python train.py --n_layer=14 --d_model=192 --n_head=6 --n_kv_head=3 --head_dim=32 --d_mlp=1536 --vocab_size=1521 --activation="swiglu" --norm="rmsnorm" --norm_place="pre" --norm_eps=1e-05 --positions="rope" --rope_base=10000.0 --rope_fraction=1.0 --qk_norm=true --attn_scale=0.177 --bias="none" --tie_embeddings=true --parallel_block=false --init="trunc" --init_std_qkv=0.0278 --init_std_o=0.0 --init_std_up=0.0278 --init_std_down=0.0 --init_mimetic=0.7 --optimizer="adam_variant" --lr=0.00296 --beta1=0.9 --beta2=0.95 --weight_decay=0.15 --lr_head=0.0148 --warmup_steps=270 --schedule="wsd" --decay_fraction=0.837 --decay_shape="cos" --final_lr_fraction=0.05 --batch_tokens=262144 --seq_len=768 --doc_mask=true --train_tokens=994200000 --steps=3793 --dataset="wikipedia_en"
Each number is 128 + 24 x the weight over its row's rms, rounded and kept within 0 to 255. Layers, rows and columns count from 0. The size above them is the row's rms in percent of the matrix's.

# layer 8 MLP gate, 1536x192, rms 0.0919, rows 137-160, columns 96-191
size [ 94  95 109  98 103 108  99 100 106 110  98  97  99  93 104 102 105 106 106  95  97  99 105  97]
[[103  94 127 119 131  85 126 109 131 133 106 133 128 114  97 166 161  69 121 144  90 120 147 106 123 121 119 182 120 132 140 168 143 170 132 149 173 134 150 119  98 165 135 148 127 134 143 167 124 121 132 106 140 160 137 112 110 156  92 179 138  48 105 122 131 144 106  95 120 135 125 162 124 121 137 140 115 134  93  90 167 108 106 115 148  89 111 170 120  90 134 129 108 109 117  98]
 [169 104 106 114 161 126 145 127  78 116 168 140 136 146 136 120 131 114 190 120 165  83 126 102 145 113 133 118 140 110 128 103 120 153 123 156 173 158 109  76 163 150 111 137 132 135 153 132 139 153 136 163 167 128 130 163 126 115 159 140 136 149 144 141 148 110 142 155  81 151 120 120 117 156 157 157 108 132 113 106  81  89 116 101 104 120 120 120 171  93 114 119 110 124  94 157]
 [154 114 134 108 100  93  95 107 124 119 100 171 150 150 114 152 114 123 107 163 126 125 137 149 163 112 141 161 109 142 136  95 126 137 158 173 149 118 183 106 153 175  77 105 134 132  94 115 103 155 114 151 155 135 149 152 167 108 150 120  81 112 111 124 102 127 144 173 115 128 116 139 155 123 131  94  92  96 140  89 133  86  99 122 153  99 129  91 152 126 121 162 139 157 126  90]
 [152 104 108 145 179 134 132 135 116 134 154 118  70 117 106 134 182 111  73 120 130 122 121  97 126 158 161  98 131 121 125 120  89 171  85 143 139 120  64  94 106 121 136 130 139 110  93 180 172  89 149 127 147 132 147 135 114 144 105 154 150 113 122 152 173 132 149 133 129 144 121 109 148 160 130 128  96 110 118 126 144  89 168 132 167 127  89  88 189 117 117 122 115 128 167 161]
 [ 96 125 148 129 159 110 112 148 132 157 142 142 166 139 121  92 131  99 119  93 152 155 104  73 109 152 125 139 159 177 137 118 162 103  97 116 166 165 157 114 121 125  97 168 146 171 153 115 146 131 164 147 121 145 125 131 178 106 127 144 108 173 127 145 187 124  71 111 111 115 123 107 138 108 109 118  91 144 161 106 109 136  75 152 143 106 158 130 140 165 144 116 134 128 129 123]
 [149 128 124 143 140 137 110 135 145 133 145  78  84 152 134 101 130  97 120 137 109 151  91 116 121  97 106 146 163 117 162  76 150 107 114  94 128 110 141 140 132 149 160 161 154 146 141 156 153 133 134 122 156 126 152 130 143 125 169 122 121 122 176 167 116 156 133 149 111 135 116 130 170 102 172 137 141 133 143 142 146 142  90  60 142 146 109 124 131 121  86 119 117 112 152 183]
 [126 129  85 139 167 122 133 111 112 139  99  98  99  95 114 139  91 143 101 119 134 131 136 111 101 130 117 117 104 124 130 133 129 155 129 104 142 115 129 135 168 175 158 144 137 142 159 160 150 129 135 162 146 152 109 111 155 160  74 102 131 127 129 143 133 101 129 164 105 130 118 114 112 148 149 126  99 133 122 146 153 151 115  73 148 126 101 120 176 141 139 131 131 119 164 157]
 [ 89 123 140 119 126 138 114 135 128 130 131 147 151  98  91 143  88 127 153  91 104 120  92 135 139 156  82 125 126 155 123 153 126 150 120 141 130 133 118 132 170 158 153 150 137 128  83 146 123 174 112 137 117 125 136 142 113 139 124  96 139 126 115 117  97 112 108 135  88 101 121 145 126  59  88  90 137 149  95 116  95 124  78 135 119 136 111 107 116 136 133 163 144 149 165 119]
 [150 149 120 121 178 121 104 135 147 134 132 137 147 159 115 141 155 127 149 105 145 121  90  85 161 176 153 125 142 125 122 152 137 149 123 144 125 126  80 171 141 139 125 151 145 111 159 202 115 133 106 106 135 118 163 161 174 134 127 137 129 143 135 168  94 131 150 147  96 169 129 123 125 136 128 159 119 106 132  99 127 133 122 123 151 128 125 154 132  73 135 133 130 128 149 131]
 [162 122 136 136 111 114 101 184 143 142 118 157 108 132 109  59 159 165 110 120  95 111 147 106 134 181 146 115 138 142 193  94 113 173 143 126 122 127  96 136 111 132 181 161 104 127 143 137 137 117 140 154 131 160 166 142 156 125 147 112 111 136 122 118 133 135 112 116 110 114 144  89  91 116 135 132 112  96 146 128 151 116 131 152 124 105 130 148 145 137  65 126 145 121 112 189]
 [110 112 103 126 140 155 116 129 159  95 155 122 139 166 133 128 120  96 185 180 128 168 129  99 153 144 150 142 146 160 144 128 105 107 126 147  94 175  82 142 152 108 108 108  89 113 102 139 160 132 139 130 114 136  95 140 163 114 118 148 163 121 126 158 138 148 115 110 123 140 134 114 121 104 128 176 154  95 111 113 119  96  87 127 150 119 116 101 127 112  93 111  95 116 119 121]
 [101 140  87 145 143 168 120  71 147 127  95  96 120 105 127 120 171 131 133 141 126  96 146 149 132 157 152 166 164 153 133 132 103  80 141 151 133 137 112 158 150 151 148  98 164  82 143 118 149 163 122 116 138 183 137 105 129 161 129 149 123  77 135 142 141 125 104 124  78 143 132 127 134 133 145  82  76 151 139 113 168 144 120 110 117 102 105 132  99 115  83  85 161 104 143 125]
 [ 83 136 153 140 123 170 150 119 128 121 137 152 130 133 112  85 142 106  98 148 149 126 120 114  94 119 108 155 133 120 114  86 104 129 149 173 132 144 138 101 100 173 116 125 101 114 156 140 128 164 106 135 101 151 141  98 126 122 124 128  90 125 124 123 131 115 113  59 177 114 137 114 126 104 153 126 111 107 110 130 109 155 101 141 121 122 138 128 147 107  85 104 115 140 107 149]
 [117 138 138 118 170 129 120 112 138 170 129 143  92 131 101 112 157 105 126 154 126 133 154 147 102 102 171 133 135 116 111 111 128 108 123 112 134 141 162 101 113 125 155 128 120  97 157 123 110 149 160 119 188 193 142 139 119 129 145 122 102 121 142 140 136 122 108 163 130 112 130 114 116  97 130 163  95 141 167 144 114 144 144 165 121 152 155 111 156 147 111 141 153 141 128 147]
 [ 82 105  96 121 178 101 146 116 107 184 157 158 178 128 161 122 146 124 122 118 120 122 109 116 126 162 177 152 117 153 114  87 120 151 102 128 155 135 111 104 102 140 134 149 113  95 164 117 130 147 170 148 140 192 125 158 119 127 112 117 145 135 122 162 116 132 105 137 116 158 131 121 153 119 145 186 124 110 162 122 149  91 126  64  96 135 134 120 162 115  83 126 157 131 126 107]
 [116 119 129 142 103 138  94 141 154 167 185 122 133 137 152 138 134  83 133  86 116 140 161 125 118 160 137 147 136  70 120 144 108 146 123 166 137 163 134 114 150 152 139  77 169 137 134 165 155 191 164 150 108 105 103 147 129 150 102 121 133 131 126 174 127 151 128 182 133 141 132  94 131 126 145 120  81 105 149 114  92 120 122 123 110  95 157 148 151 139 162 108 139 130 174 108]
 [122 153 100 167  88 182 102 151 142 131 144 114  75 128 121 102 100 116  94 144  97 152 133 127  96 110 145 130 160 119 155  94 110 136 154 141 108 160  92 112 148 117 100 125 161 122 120 113 149 148 175 140 113 154  94  91 144 135 130 135 124 111 166 161  87 136 142 134 152 129 111 125 146 175 132  94 112  80 108 119 122 130 114  73 145 118  93 147 152 101 147 124 137 138 180 122]
 [107 100 136 130 101 163 114 150  97 121 133 142 149 105 135 136 102 129 187 107 111 137  91 112 160 123 111 128 115 136 128 113 126 152  87 119 175 159 101  56 155 139  91 113 150 120 163 146 160 114 101  87 129 125  94 132 123 120 117 119 180 106 139 114 127  88 161 102  86 180  94 132 158 159 144 139 138 105  98 110 133 117  97 133 114  85 119 131 122  83 111 105 152 159 121 142]
 [123  83 138 153 105 149 119  92 112 147 132 154 145 130 100 136 115 114  94 153 145 106 170 109 111 189 113 155 145 135 127 135 176 123 117 106 140 123 163 100 153 132 108 148 119 117 109 105 183 129 138 137 112 152  98 120 137 132 132 165 117 112 155 158 170 112  92 125 124 189 167 131 126 113  82 135 145 100 120 109 176 132 124 169 113 109 146 126 165 132  88 138 122 106 128 151]
 [142 123  98 144 142 180 114 129 138 128  97 131  98 141 136 149 111 163 146 164 155 167  89 140 136 109 170 105 154 128 132 125 135 121 130  65 125 122 118 101 175 113 183 145 129 136 156 105 139 136 120 120  94 147 142  93 166 113 134 138 140 114 126 125 154 112 119 104 138 139 125  77 104 110  99 125 105 126 112 131 160  68 122 149 148 143 116 133 144  75 137 140 144 137 150 109]
 [164  93 143  99 156 116 120  91 122 132 125 136 174  59 102 128 112 102 126 143 102 128 129 125 140 116 119 154 136 109 174 157 161 109 137 121 108 131 125 116 149 143 150 114  86 140 102 102 110 106 137 130 119 136 127 138 145 156 113 153 144 125 127 146 148 123 161 151 100 123 125 137 104 134 138 148 126 140 177 102 144 135 126  82 169 157 165 154 157 127 131 135 131 112 160 118]
 [145 144 121 125 140  95 121 164  87 137 130 135 130 175 132 111  89 127 136 152 134 118  89  76 160 129 148  76 165  98 147  93 111 142 140 141 126 111 117 107 125 151 200 137 127 126 137 129  85 137 153 134 151  96 132 111 113 112 142 118 156 138 152 146 113 128 150 104 123 129  84 152 150  89 143 125 110 117 115 134 116 100 122 167  98 141 127 101  92 103 157 108 110 139 116 135]
 [167  99 106  96 114  83 152 102 112 157  70 118 134 144 113 133 113 135 116 156 124 151 102 145 101 128 153 129 157 126 167 159 198 154 155 119 114 138 110 126 125 109 136 168 152 104 155 131 142 156 163 143 181 107 162 126 160 132 150  89  93 131 173 147 117 149 143 103 103 146 123 119 173 103 105 140 154 120  99 104  96 131  96 151 168 152 129 149 127 136 116 132 162 133  99 104]
 [ 81 134 120 169 102 135 151  86 161 116 162 148 171  78 133 135 106 123 147 135 133 108 118  95 125 143 127  83 120 158  98 138  93 124 159 143 126 115 144 150 141 158 145 176 153 112 139 100 102 128 157 134 141 150 155 118 167  88 175 151 118 141 131 139 133 140 135 179 120 150 159 116 160 117 161 134 120 104  97 133 103 166 125 129 137 121 124 123 116 125 155 161 182 139 131 134]]
# layer 8 MLP up, 1536x192, rms 0.0894, rows 137-160, columns 96-191
size [ 99 107 100  98 100 107 102  95 110 107  98  97  99  97 112 106  95 102 103  97  94 102 103  98]
[[118 119 161 148 104 154  70  81 107 115  77 124  81  50 124 131 113  89  75 128 108 132  90 122 133 146  93 107 153 110 161 130 133  79 144 144 157 130 169 123 143 114 118 158 122 149 131 157 115 156 139 140 120 132 134 137 128 105 150  95  91 120 105  89 118 126 177 161 157 138 133 120 142 116 143 122 146 104 176  77 119 117  94 133 114 124 104 135 163 134 144 120 120  82 125 146]
 [117 142 134 152 176 131  90 122 114 117  85 116 102 104 131 146  99 180  99 143  83 154 148 147 122 166 134  81 109 154 115 130 119 109 128  84 128 120 163 141 103 111 136 141 103 111 137 103 132 106 120 138 120 131 150 111 138 137  99 125 180 123 143 134 103 182 116 119 174 143 125  93 158 134 116  90 120 102 159 124 167 141 125 164  96 122 150 149 114 152 131 122 156 158 185 131]
 [103 138 124 132 149  82 121 142 160 154 149 112 125 111 136 135 157  82  89 127 126 122 154 146 130 118 149  88 115 114 126 149 144 143 142 155 117 182 143  96 152 127 130 160 121 118 116  89 149 132 149 127 106 154  81 130 132 133 110 142 135  97 136 124 103 126 105 139 109 122 129 104 149 123 145 115  94 134  93 124 120 155 119 120 135 160 149 127 158  69 117 137 135 126 102 106]
 [130 130 133 122 121  98 117 150 155  94 132 133 139 120 103 153 125 148 142  86 151 125 120 145 138 105 131 134 132 115 101 137 113 136 129 177 157 112 131 117 127 124 143 135 139  90 177  81 135 151 122 115 111 144 137 149 135 141  81 157 134 130 144 135 155 124  99 171 115 134 155 144 101 130 136  85 107 134  99 123 122 142 140 112 140 161  87 122  91 130 140 158  92 132 136  99]
 [117 150 126 100 128 113 132 163 148 113 131 153 126 116 128 127 129 101 144 108 126 145 142 114 126 113 108 119 122 104 106  68 133  96 143  83 149 161 113 147 126 141 170 140  98 126  92 147  98 141 120  94 137 111 134 159 136 112 120 149 128 127 110 118 120 109 129 101 157 141 114 118 152 153 150 122 121 115 126 140 133 133 121 146 180 117 121 120 100 124  89 173 105  91 108 150]
 [145 116 123 125 126 125 156 163 108 127 160 156 107 130 131 110 175 131 111 126 139 139 156 141 131 134 165 167  84 124 150 155  79 124 132 165 153 161 113 128 124  96 147 122 140  98 107 125 158 104 133 161  79 113 118 134 124 127 163 142 126 144 117 115 141 134 122 114 118 113 146 110 120 129 126 105 176 121 164  99 106 164 144 106 123  91 163 159  95 136 112  85  76 129 108 143]
 [122  91 121 176 142  81 110 119 135 158 115 122 144 116 146 123 133  75 159 167 136 124  99  67 139 135 134 156 101 132 123 126 130 151 139 178 108 155 140  81  76 110 148 144 178 116  80 118 127 147 107 108 152 100 143  97 104 125 115 109 160 106 142 118 142 124 117 142  97 134 104 112 134 155 161 152 106  96 199  97  91 111 126 147 121 133 131 112 118 141 103 123 140 126 171 113]
 [140 136 126 145 134 120 140 146 122  96  97 129 104 136 153 157 106 114 141 102 171 124 104 110  85 138 144 125  83  97 151 177 164 119 147 116 104 111 117 112 160 123 111 106 170 142 145 150 149 148 122 121 134 109  93 169  99 147  56 117 146 117 125 101 122 102 168 159 121 120 127 119 148 122 138 140  97 119 168 138 145 123 111 132 139 144 146  61  95  95 128  94 144 120 130 139]
 [157 170 129 107 137 129 137 157 121 146 105 153 105 151 137  89 125 115 162 101 122  92 126  86 138 117  99 121 154 140  93 106  91 138 129  65 109 122 116 175 164 155  98 119 128  99 149 109 129  92 127 152 157 117 160 144 119 144 122 117 140 161 134 135 179 114 172 164 126 144  69 120 135 134  92 162 104 112 119 121 117  94 115 126 151 152 173  99 118 126 103 134 101 126 140 110]
 [ 99  94 137 115 105 132 111 120 176  87 137 144 162 171 146  93  70 150 134 124 175  82 100 116 165 132 108 104 112 105 147 172 141 117 127 126 138 146 140 126 144 129 116 143 148 136 114 115 118 117 137 122 141 138  95 121 147  89 151 126 142 164 138 151  78 109 134 142 138 127  90 116 146 165 156 137 108 143 153  90 156 156 136 103 174 121 128 149 116 106 122  83 142 131 143 148]
 [117 161 163 114 125 163 119 172 137 138 120 180 123 167  76 178 117 151 115 147 173 162 121 130 105 128 194  93 121 154 170 139 115 135  90 140 107 125 102  90 104 127 162 102 108 119 151 110 126 173 162 147 143 137 127 136 147 139 153 104  94 112 107 120 155 129 119 148 104  87 132 141  98 160 114 127 101 144 120 134 115 104 118 133 124 123  78 130 136 155 114 142 116 131 182 130]
 [120 107 146 126 101 145  97 131  97 150  95 113  92 196 135 166 113 113 147 103 178 103 102 118 146 153 135 121 128 117 161 140 122 112 151 147 132 137 131 121 113 135 118 119 142 116 117 144 136 179 123 117 153 125 175 128 145 138 165 113 163 135 122 132 120 131 109 102 194 139 138 128  61 123 136  72 128 129 114 137 166 162 159 134 120 152 159 118 105  89 136 125 116 142  87  96]
 [129 162 125 126 138 169 130 126  96 130 146 140  78 100 142 105  86  79 103 156 166  97 121 137 115 113 126 139 143 106  91 119 112  74 155  78 140 115 123  87 178 168  82 128 149 150 131 102 136  99 145  81 125 114 114 119 120 126 156 136 137 173 143 115 123 139 109 173 110 118 143 127 152 155 127 121 133 136 151 147 196 141 144 115 103 151 133 123 125 125 127 137 120  91 155 159]
 [138 158 131  96 171 126 135 123 162 130 149 148 105 138  98 148 173 116 134 104 114 138 130 111 129 106 130 120 156 163 109 161 114 105 118 139  88 138 131 146 113 126  80 129  84 124 142 141 154  95 115 144  96 126 151 112 126  99  96 141 105 122 169 132 119  78 123 133 116 159 135 108 157 107  99 112 149 151 138 109 171 125 120 144 110 132 145 140 103 127 145 116  92 108 106  95]
 [ 96 125 115 146 133 137 107 133 162 147 162 147 140 138 136 145 157 108 114 159 146 185 112 157 144 139 125  87 137 119 147 101 118 109 144 135 119 110 114 134 142 125 121 129 153 104 143 145 149 161 138 124 138 111 105 106 134 161 133 118 179 137  66 110 142 144 107 120 148 106 151 120 144 151 144 121 122 143 110 117 162 110 136  82 135 123 111 112 143 115 101  66 110 153 116 118]
 [150 109  98 136 107 129 137 152 122  95 160 117 124 147 175 109 158  78 104 131 126 113 166 133 133 109 156 113 121 155  92 106 119 152 129 154 137 126 116  93 110 160 120 117 122 120 126 150  95 147 158 117  90 101 155 131 114 126 132 111 144 105 132 131 137 146 138 133 119 129 163 137 113 120 142 133 171 125  92 128 119 138 112 113 167 119 105 105  91 124 111 115  62 113 107 151]
 [120  84 134 134 109 132 149 113 166 134 139 131 145 162 158 104 138 123 166 116 163 127 105 135 119 138 139 125 113 140 185 143 169 103 158  48 105  91 148 146 141 109  99 163 146 170 144 134 120 130 176 120 102 103 192 115 134 144 115 151 119 152 124 121 130 125 132 103 148 140 145 129 133 170  72 128 144  95 110 145 112 148 152 140 106 130 152 133  76 149 160 173 130 111 141 129]
 [174  82 103 145  94 137 155 142 119 110 162 185 155 140 120 105 138 104 106 124 143 116 158 112  85 151 129  76 127 104 116 157 148 131 124 149 142 131 110 115 109 112 136 120 141 138 138 122 145 142 139 122 123 102 100 128 123 129 109 138 176 157 171 152 156 127 120 127 148 163 133 121 125 144  75 148 139 102 120 170 112 130 115 156 133 120 111 139  95 159 141 165  84 152 127  93]
 [114 129 164 136 125  73  85 169 109 170  94  96 142 142 137 136 107 152 120 143 113 156 150 132  73 111 122  98 119 105 168 143 141 134 131 133 127 142  77 149 110 131 187 167  96 129 133 116 151 145 172 103 139 131 135 125 157 135 121 129 125 141 143 158  97 143 123 129 174 152  93 163 122 127  95 124 159 118 129  98 105 126 108 140 113 148 156 160 134 140 120 134 148 105 102 137]
 [ 80  88 130 127 120 130 137 130 132 121 148 125 143 121 138  89 149 132  94 163 177 108 140  91  74 168 153 158  89 122 144  99 147 126 100 154 105 154 120 132 147 105  78 155 113 112 139 142 138 144 133 117 121 109 155 133 117 122 112 120 143 174 134 115 111 146 102 167 139 155  93 106 115 125 152 136  57 141  80  97 117  86 106 183 101  95 124 113 114  94 153 121 145 166 166 133]
 [117 180 118 110 147 105 134 153 114 181 136 112 144 157 108 109 139  98 130 128 140 155 119 134 153 107 116 138 150 151 129 157 130 144 110 134 104 134 136 109 149 136  91 115 135 146  86 135 155 148 167 143 103  93 137 130 119 144 130 106 151 127 113 150 119 146  86 132 101  98 158 107  82 139 137 162 115 120 125 133 121 108 129 127 112 150 109 127  90 147 144 153  73 149 116 202]
 [151 156 142 151 118 132 122  93 164 109 138 152 166 151  95 155 119 123 133 152 111 128 202 124 110 126 156 158 138 154 129 104 139 136 144  99 138 104 135 143 154 137 105 129 103 165 134 166 100 178 141 111 142  89 120 150 125  95 161 141 109 142 111  88 114 139  95 147 134 155 101 131 140  85 105 119  41 131 103 131 103 126 173 121 124 120 135 113 128 126 160 164 113 102 127  82]
 [126 109 117 108 110 127 179 121 136 122 120 146 124 113 113 120  97 174 145 152 149 144 118 129 135 152 154 122 100 121 123 136 142 140 102 159 149 141 122  98 114 143 134 139 171 105 175 143 151 113 167 102  96 111 178  92 125  70 116 134 171 117 112 128 114 194 107 139 104 171  76 142 141 137 171 169 111 131 107 122 164 135 112 136 165 161 164 126 139 181 109  84 161 127 128 131]
 [124 112  90  82 119 161  97 154 122 101 136 131 145 150 121 177 113 149 156  71 108  97 131 162 173 158 117 122 136 124 153 170 111 143 143 147 125 101 125 117 160 168 173 159 105 166 154 160 140 122  86 162 108 143 175 163 116 166 142 134  82 126 132 129 139 125 115 125 108 120 119  74 116 124 169 151 149 106 129 142  53 153 143 140 142 141 130  89 151 163 151 151  88 138 155 163]]
# layer 8 MLP down (transposed), 1536x192, rms 0.0876, rows 137-160, columns 96-191
size [ 99 107  98  98 100 102  98  96 108 104  97  98 102  97  97 109  94 101 105  95  92 101 104 100]
[[122 116 169 152 156 134 137 123  96 139 127 130 180 139 154 148  91  92 131 120 107 132 142 122 134 140 109 154 146 141  88 129  97 184 112 132 133 129 125 126 123 141 162 109 128 166 123 112 136 131 117 122 129 147 136  70 133 183 122 147 145  64 175 129 114 153  95 152 123 112  62 139 138 136 157 130 108 161 137  98 109 132 136 141  99 159  96 109 128 117 104  90 119 159 117  76]
 [115  97 138 177 165 134 140 155 108 137 132 112 130 136 108 137 114 172 152  98  84 132 127 170 123 135 123  79  93 128  89 114 156 107 104 135 143 103  95 144 134 144 118 135 153 154 156 128 147 115 152 126 105 165 166 134 138 125  92 161 165 138 143 107 117 148 155 107 125 129  98 128 128 183 138  64 119 175 119 129 123 160 113 129 123 115 112 139 140 160 128 140 150 107 127 123]
 [153 134 135 138 121 104 124 126 138 130 141 156 166 183 132 128 156 146  61 135 114 135 114 118 120 132 159 187 130 165 145 139 128 127 150 171 154 131 171 163 114 131  77  93 180 120 117 160 111 107 141  92 119 147 148 161 184 123 145 118 119 140 153 129 129 111 135 101 135 111 138 152 106 105 172 141 149 163  97 126 128 116 159 128 155  81 115 116 114 110 139 136 115 181 126 120]
 [120 134 105 149 122 132 125 148  85 140 107 137 124 147 122 153 125 117  93 155 113 118 151 193 104 172 103 141  74 156 133  84 180 152 108  80 135 154 140 160 165 127 149 121 151 130 113 125 115 140 115 117 140 115 144  97 135 122 132 142 163 112 127  88 118 102 105 118 100 154 108 150 106  83 104 150 138 101 146 132 140 153 137 162 155 165 143 176 159 117 160 113 109  97 144 142]
 [127 127 151  80 146 155 135 140 171  99 100 151 152 144 120 121 140 127 134 142 132 126 115 164 147 164 156 147  93 122 172 128 112 139 109 142 153 141 106 123 153 135 147 136 156 103 163 114 124  71 141 140 107 139 135 108 136 114 151 114 188 121 140 142 129 133  96 150 110 120 129 114 139 167 157 108 130 116 112 134 101 139 135 124 104 111  88 112 127  93 129 150 182 113 156 118]
 [ 99 117  88 144 117  85 144 150  68 103 153 145 134 171 109 133 184 126  79 114 161  70 148 123 112 128 147 124 117 144 112 161 108 160  99 163 116 126  92  19 152 131 134  88 145 102 101 125 138 107 112 145 141 130 127 109 125 145 116 154 128 120 137 100 104  95  94 121 118 107 126 130 150 133 127 120 103 142 131 107 138 128 151  91 157 148 116 126 158 140 136 140 153 151  98  99]
 [ 95 127 142 166 184 121  96 132 119 123 160 123 134  85 158 142 128 110 124 173 128 135 119  76 141  77 114 139 156 104 115 104 109 118 148 193 184 122 142 119 142 141 133 143 166 162 127 145 119 114 131 133 121 138 134 124 123 151 111 150 103 109 147  55 104 139 150 148 109  99 120 107 125 149 126 115 110 104 148  92 178  95 146 134 110 136 106 125 135 126 156 118 160  79 126  80]
 [143 105 133 144 101 169 134 118 128 150 118  94 131 118 184  94 132 159  97  65 163 138 123 101 114 134 168 127 158 137 156  86 114 143 168 108  89 155 113 107 144 163 116 119 139  99 154 160 119 152 136 135 128 117 117 118 133 128 127 149 161 128 108 150 125 142 132 135 115 123 130 125 133 129 108 105 121 185 108 160 139 148 106 139  81 157 128  81 111 147 109 108 132  72 145 121]
 [ 90 136 126 127 101 137 119 140  89 126  94 112 147 116 141 112 122 128 144 128  83 132 102 136 112 126 125 124 123 125 117 130  89 124 105  89 134 124 144 198 152 155 140 104 110 146 155 144  95 129  99 122 120 144 148 160 109 167 143 116  79 119 133 167  97 128 118 160 131 113 147 142  99 111 139 170 139  89 140 119 126 136 134 121  97 148 154 177 126 170 139 149 116 109 114 128]
 [122 133 124 176 154  94 155 119 128 184 124 130 110 106  96 136 167 144 128 114 105  95 152 151  80 147 162 108 146 111 159 135 139 112 153 124 142 150 136 106 127  89 123 166 121  90 145 162 130 104 141 151 137 121 149 139 141  94 125 196 105  99  97 150 151 117 106 100 117 153 127 159  95 110 133 134 118  80 138 162 113 125 107 107 124 134 152 141 125 100 176 129 144 175 127  95]
 [155 131 173 105 125 119 139 165 142 139 153 144 108 141 123 121 150 110 138 157 142 133  94 133 136 145 127 145 176 141 105 123 117  73 130 154 100 165 161 143 126 123  85 134 120 148 115 142 162 159 142 104 135 154 117 122 147 145 127 122 167 170 130 112 125 162 117  95  83 146 117 145 116 105 124 153 109  74 146 139  95  96  92 119 142 131 131 120 169 136 115 136 129 171 171  83]
 [139 122 105 135 139  93 151 130 116 162 128 154 134  95 124 149 104  97 145 110 134 130 102 158 102 152 158 128 147 109  99 102 119 215 163 138  91 111 141 174 107 123 105 121 151 138 132 113 132 127 132 127 169 144 120 151 135 134 136 125 124 128 184 132 153 125 104 148 156 168 121 123 140  89 141 118 167 162 155 136  86 127 168 125 160 141  97  75 128 144 129 149 107 142 144 110]
 [119 131 182 136 169 114 112 124 167 119 116 112 141 139 150 126 124 187 127 143 106 140 165 129 144 127  80 103 162  84 130 132 142 134  90 138 132 108 141 125 136 127 139  95 128 129 149 124 118 128 145 145 125 116 136 159 121 104 168  90 131  87  70 114 167 133 142 143 151 144  86 135 130 140  95 198 143 119 136 156 154 118 107 100 159 124 135 101 135 170  59 118 124 113  50 170]
 [112  98 107 166 139 176 129 130 140 101 145 173 142  67 120 144 102 112 105 177 136 181 118 141 141 128  92 147 121 112 135  96 137 105 143 108 107  92  97 107 120 102 168 135 143 168 110 156 147  89 102 122 107 101 144 137 142 151 116 123 137 103 149  78 154 157 115  94 167 138 140 184 152 128 122 139 157 165 110 187 121 100 136 116 142 146  88 133  92 124 123 148 116 145 121 166]
 [143 119 118 110  86 125 128 148 154 108 158  81  87 110 123  84 108 110 141 105 139  87 160 135 151 146 126 137 156 136 155 113 113 134 157 107 136 108 154 111 151 127  96 135  98 133 150 139 161 132 102 128 147  74  70 120 129 143 158 106 126 103 100 136 113 135 106 135 109 156 146 117 154 110 152 109 139 109 136 109 128 130 168 120 113 144 121 134 114 106 116 128 111 166 136 140]
 [124 152  95 105 112 147 121 106 120  83 104 160 131 215 138 115 107 106 149 156 124 123 114 115 173 141 142 164 128 125  88 158 113 125 118 171 172 152  94 136 133 133 135 146 134 133 131 108 142 142 133 115 152 138 159 122 131 157 130  97 157 115  60  69 115 121 106 129 141 128 150 107 127 102 107 152 143 153 142  96  99 150 108  92 161 140 143  89 146 161 147 121 138  87 123 126]
 [114 137 184 131 119 153 135 163 115 158  69 100 145 107 120 160 105 151 122 140 137 137 129 151 101  91  98 172 102 134 102  99 169 167 132 124 123 110 143 123 128 144 121 144 162 102 148 114  72 137 101 148 150 120 166 130 105 141 101 135 110 113 151 114 131 119 130 150  86 116 147 135 117 111 104 173 102  95 166 134 106 142  92 126  91 132 128  74 123  66 151 123 133 144 195 174]
 [130 111  50 109  69 182 135 114 123 100 140  98  96 117 124 157 116 156 139 120 139 149 111 120  97 138 118  79 178 127  97 118 170 136 142 117 125 118 123 152 100 154 172 120 150 146 104 142 129 145 118 127 123 139 150 151 107 150 124 104 114 109  84  69 145 145 131 135 150  87 131 117 136 143 102 140  97 149  93 158 136 107 113 140 163 126 111 146 134 149 130 141 137 154 115 131]
 [166 140  89 169 118  93 177 115 122 163 116 156 114 141 140 164 144 170 104 109 145 137 149 137 103 143 177 128 111 137 125 147 133 152 130 106 112 151 132 106 133 149  91 104 109 140 129 120 119 103 119 161 102 106 140 123 159  63 105 182 128 132 122 155 117 118 145 136 147 111  99 153 133 109 161 132 135 153 164 132 106 144  93 134 104 113 135  99  86  94 146 157 152 113 142 113]
 [164 124 110 151 148 155 136  91 113 143 102 140 157 120 148 101 145 130 130 135 164  95 111 156 135 121 163 130 162 115 158 139 146 132 142 102 137 131 127 133 107 123 129 126 132 137 162 120 111  93 166 141  96 169 153 115  99 134  84  95 148 125 132 111 121 177 147 128 117 162  79  91 124 140 115 133 115 125 143 149 161 103  87 150  86 114 165 115 143  78 122 105 104 167 178  81]
 [ 94 145 103 154  95  78 138 135 123 119 171  91  91 114 110 151 140 148 148 117  70 116 119 127 174 169 144 104 119 121  93 134 136 158 149 138 117 138 121 162  91  90 117 167 127 133 136 131 124 146 115 154 152 148 131 140 180 117  95 152 114 135 115 151 110 132 122 109  81 106 124 114  85 115 111 113  83 132 130 138  94 114 164 142  97 168 161 128 124 122 123  97 152 141  90 116]
 [170 114 107 158 163  94 144 140 137 116  73 134 120 153 124 111 126 115 142 154 133 121 118 104  81 165 181 152  76 113 161 167 120 145  96 145 171 100 153 112 136 131 143 109 142 157 148  80 100 114 164 110 135 153 101 129 141 142 110 149 109 163 157 144 145 165 134 144 157 138  99 147 141 126 143 156 111 170 152 118 101 137 144 121 121 115 153 189 119 125  89 131  96 139 117 144]
 [133 157 137 167 126 161 122 136 132 132 102 125 157 147 142 150 156 106 127 150 127 101 118 116 142 129 103  99 113 161 103 152  90 150 143 121 166  99 119  70 141 139 132 144 133 159 145 129 155 143  98 145 118 143 130  82 117 123 104 129 201 129 118 141 110 179 155 147 132 119 122 144 115 131  66  86 136 106 159 127 128  74  74 152 106 144 136 138  96 112 133 103 109 167 138 108]
 [107  94 152 123 150  98 162  78 144 101 133 123 129 142 140 129 154 123 188 147  88 140 171 124 131 138  95 130 127 130 114 122  98 110 128 153  99 147  97 165 123 126 104 108 163 135 126  79  88 101 167 161 110 133 148 152 150  98 107  86 114 122 115 105 122 127 130 147  82 166 174  94 141 126 127 190 133 119  65 162 181 135 127 122 130 109 158 136 100 155 159 172 165 141 141 144]]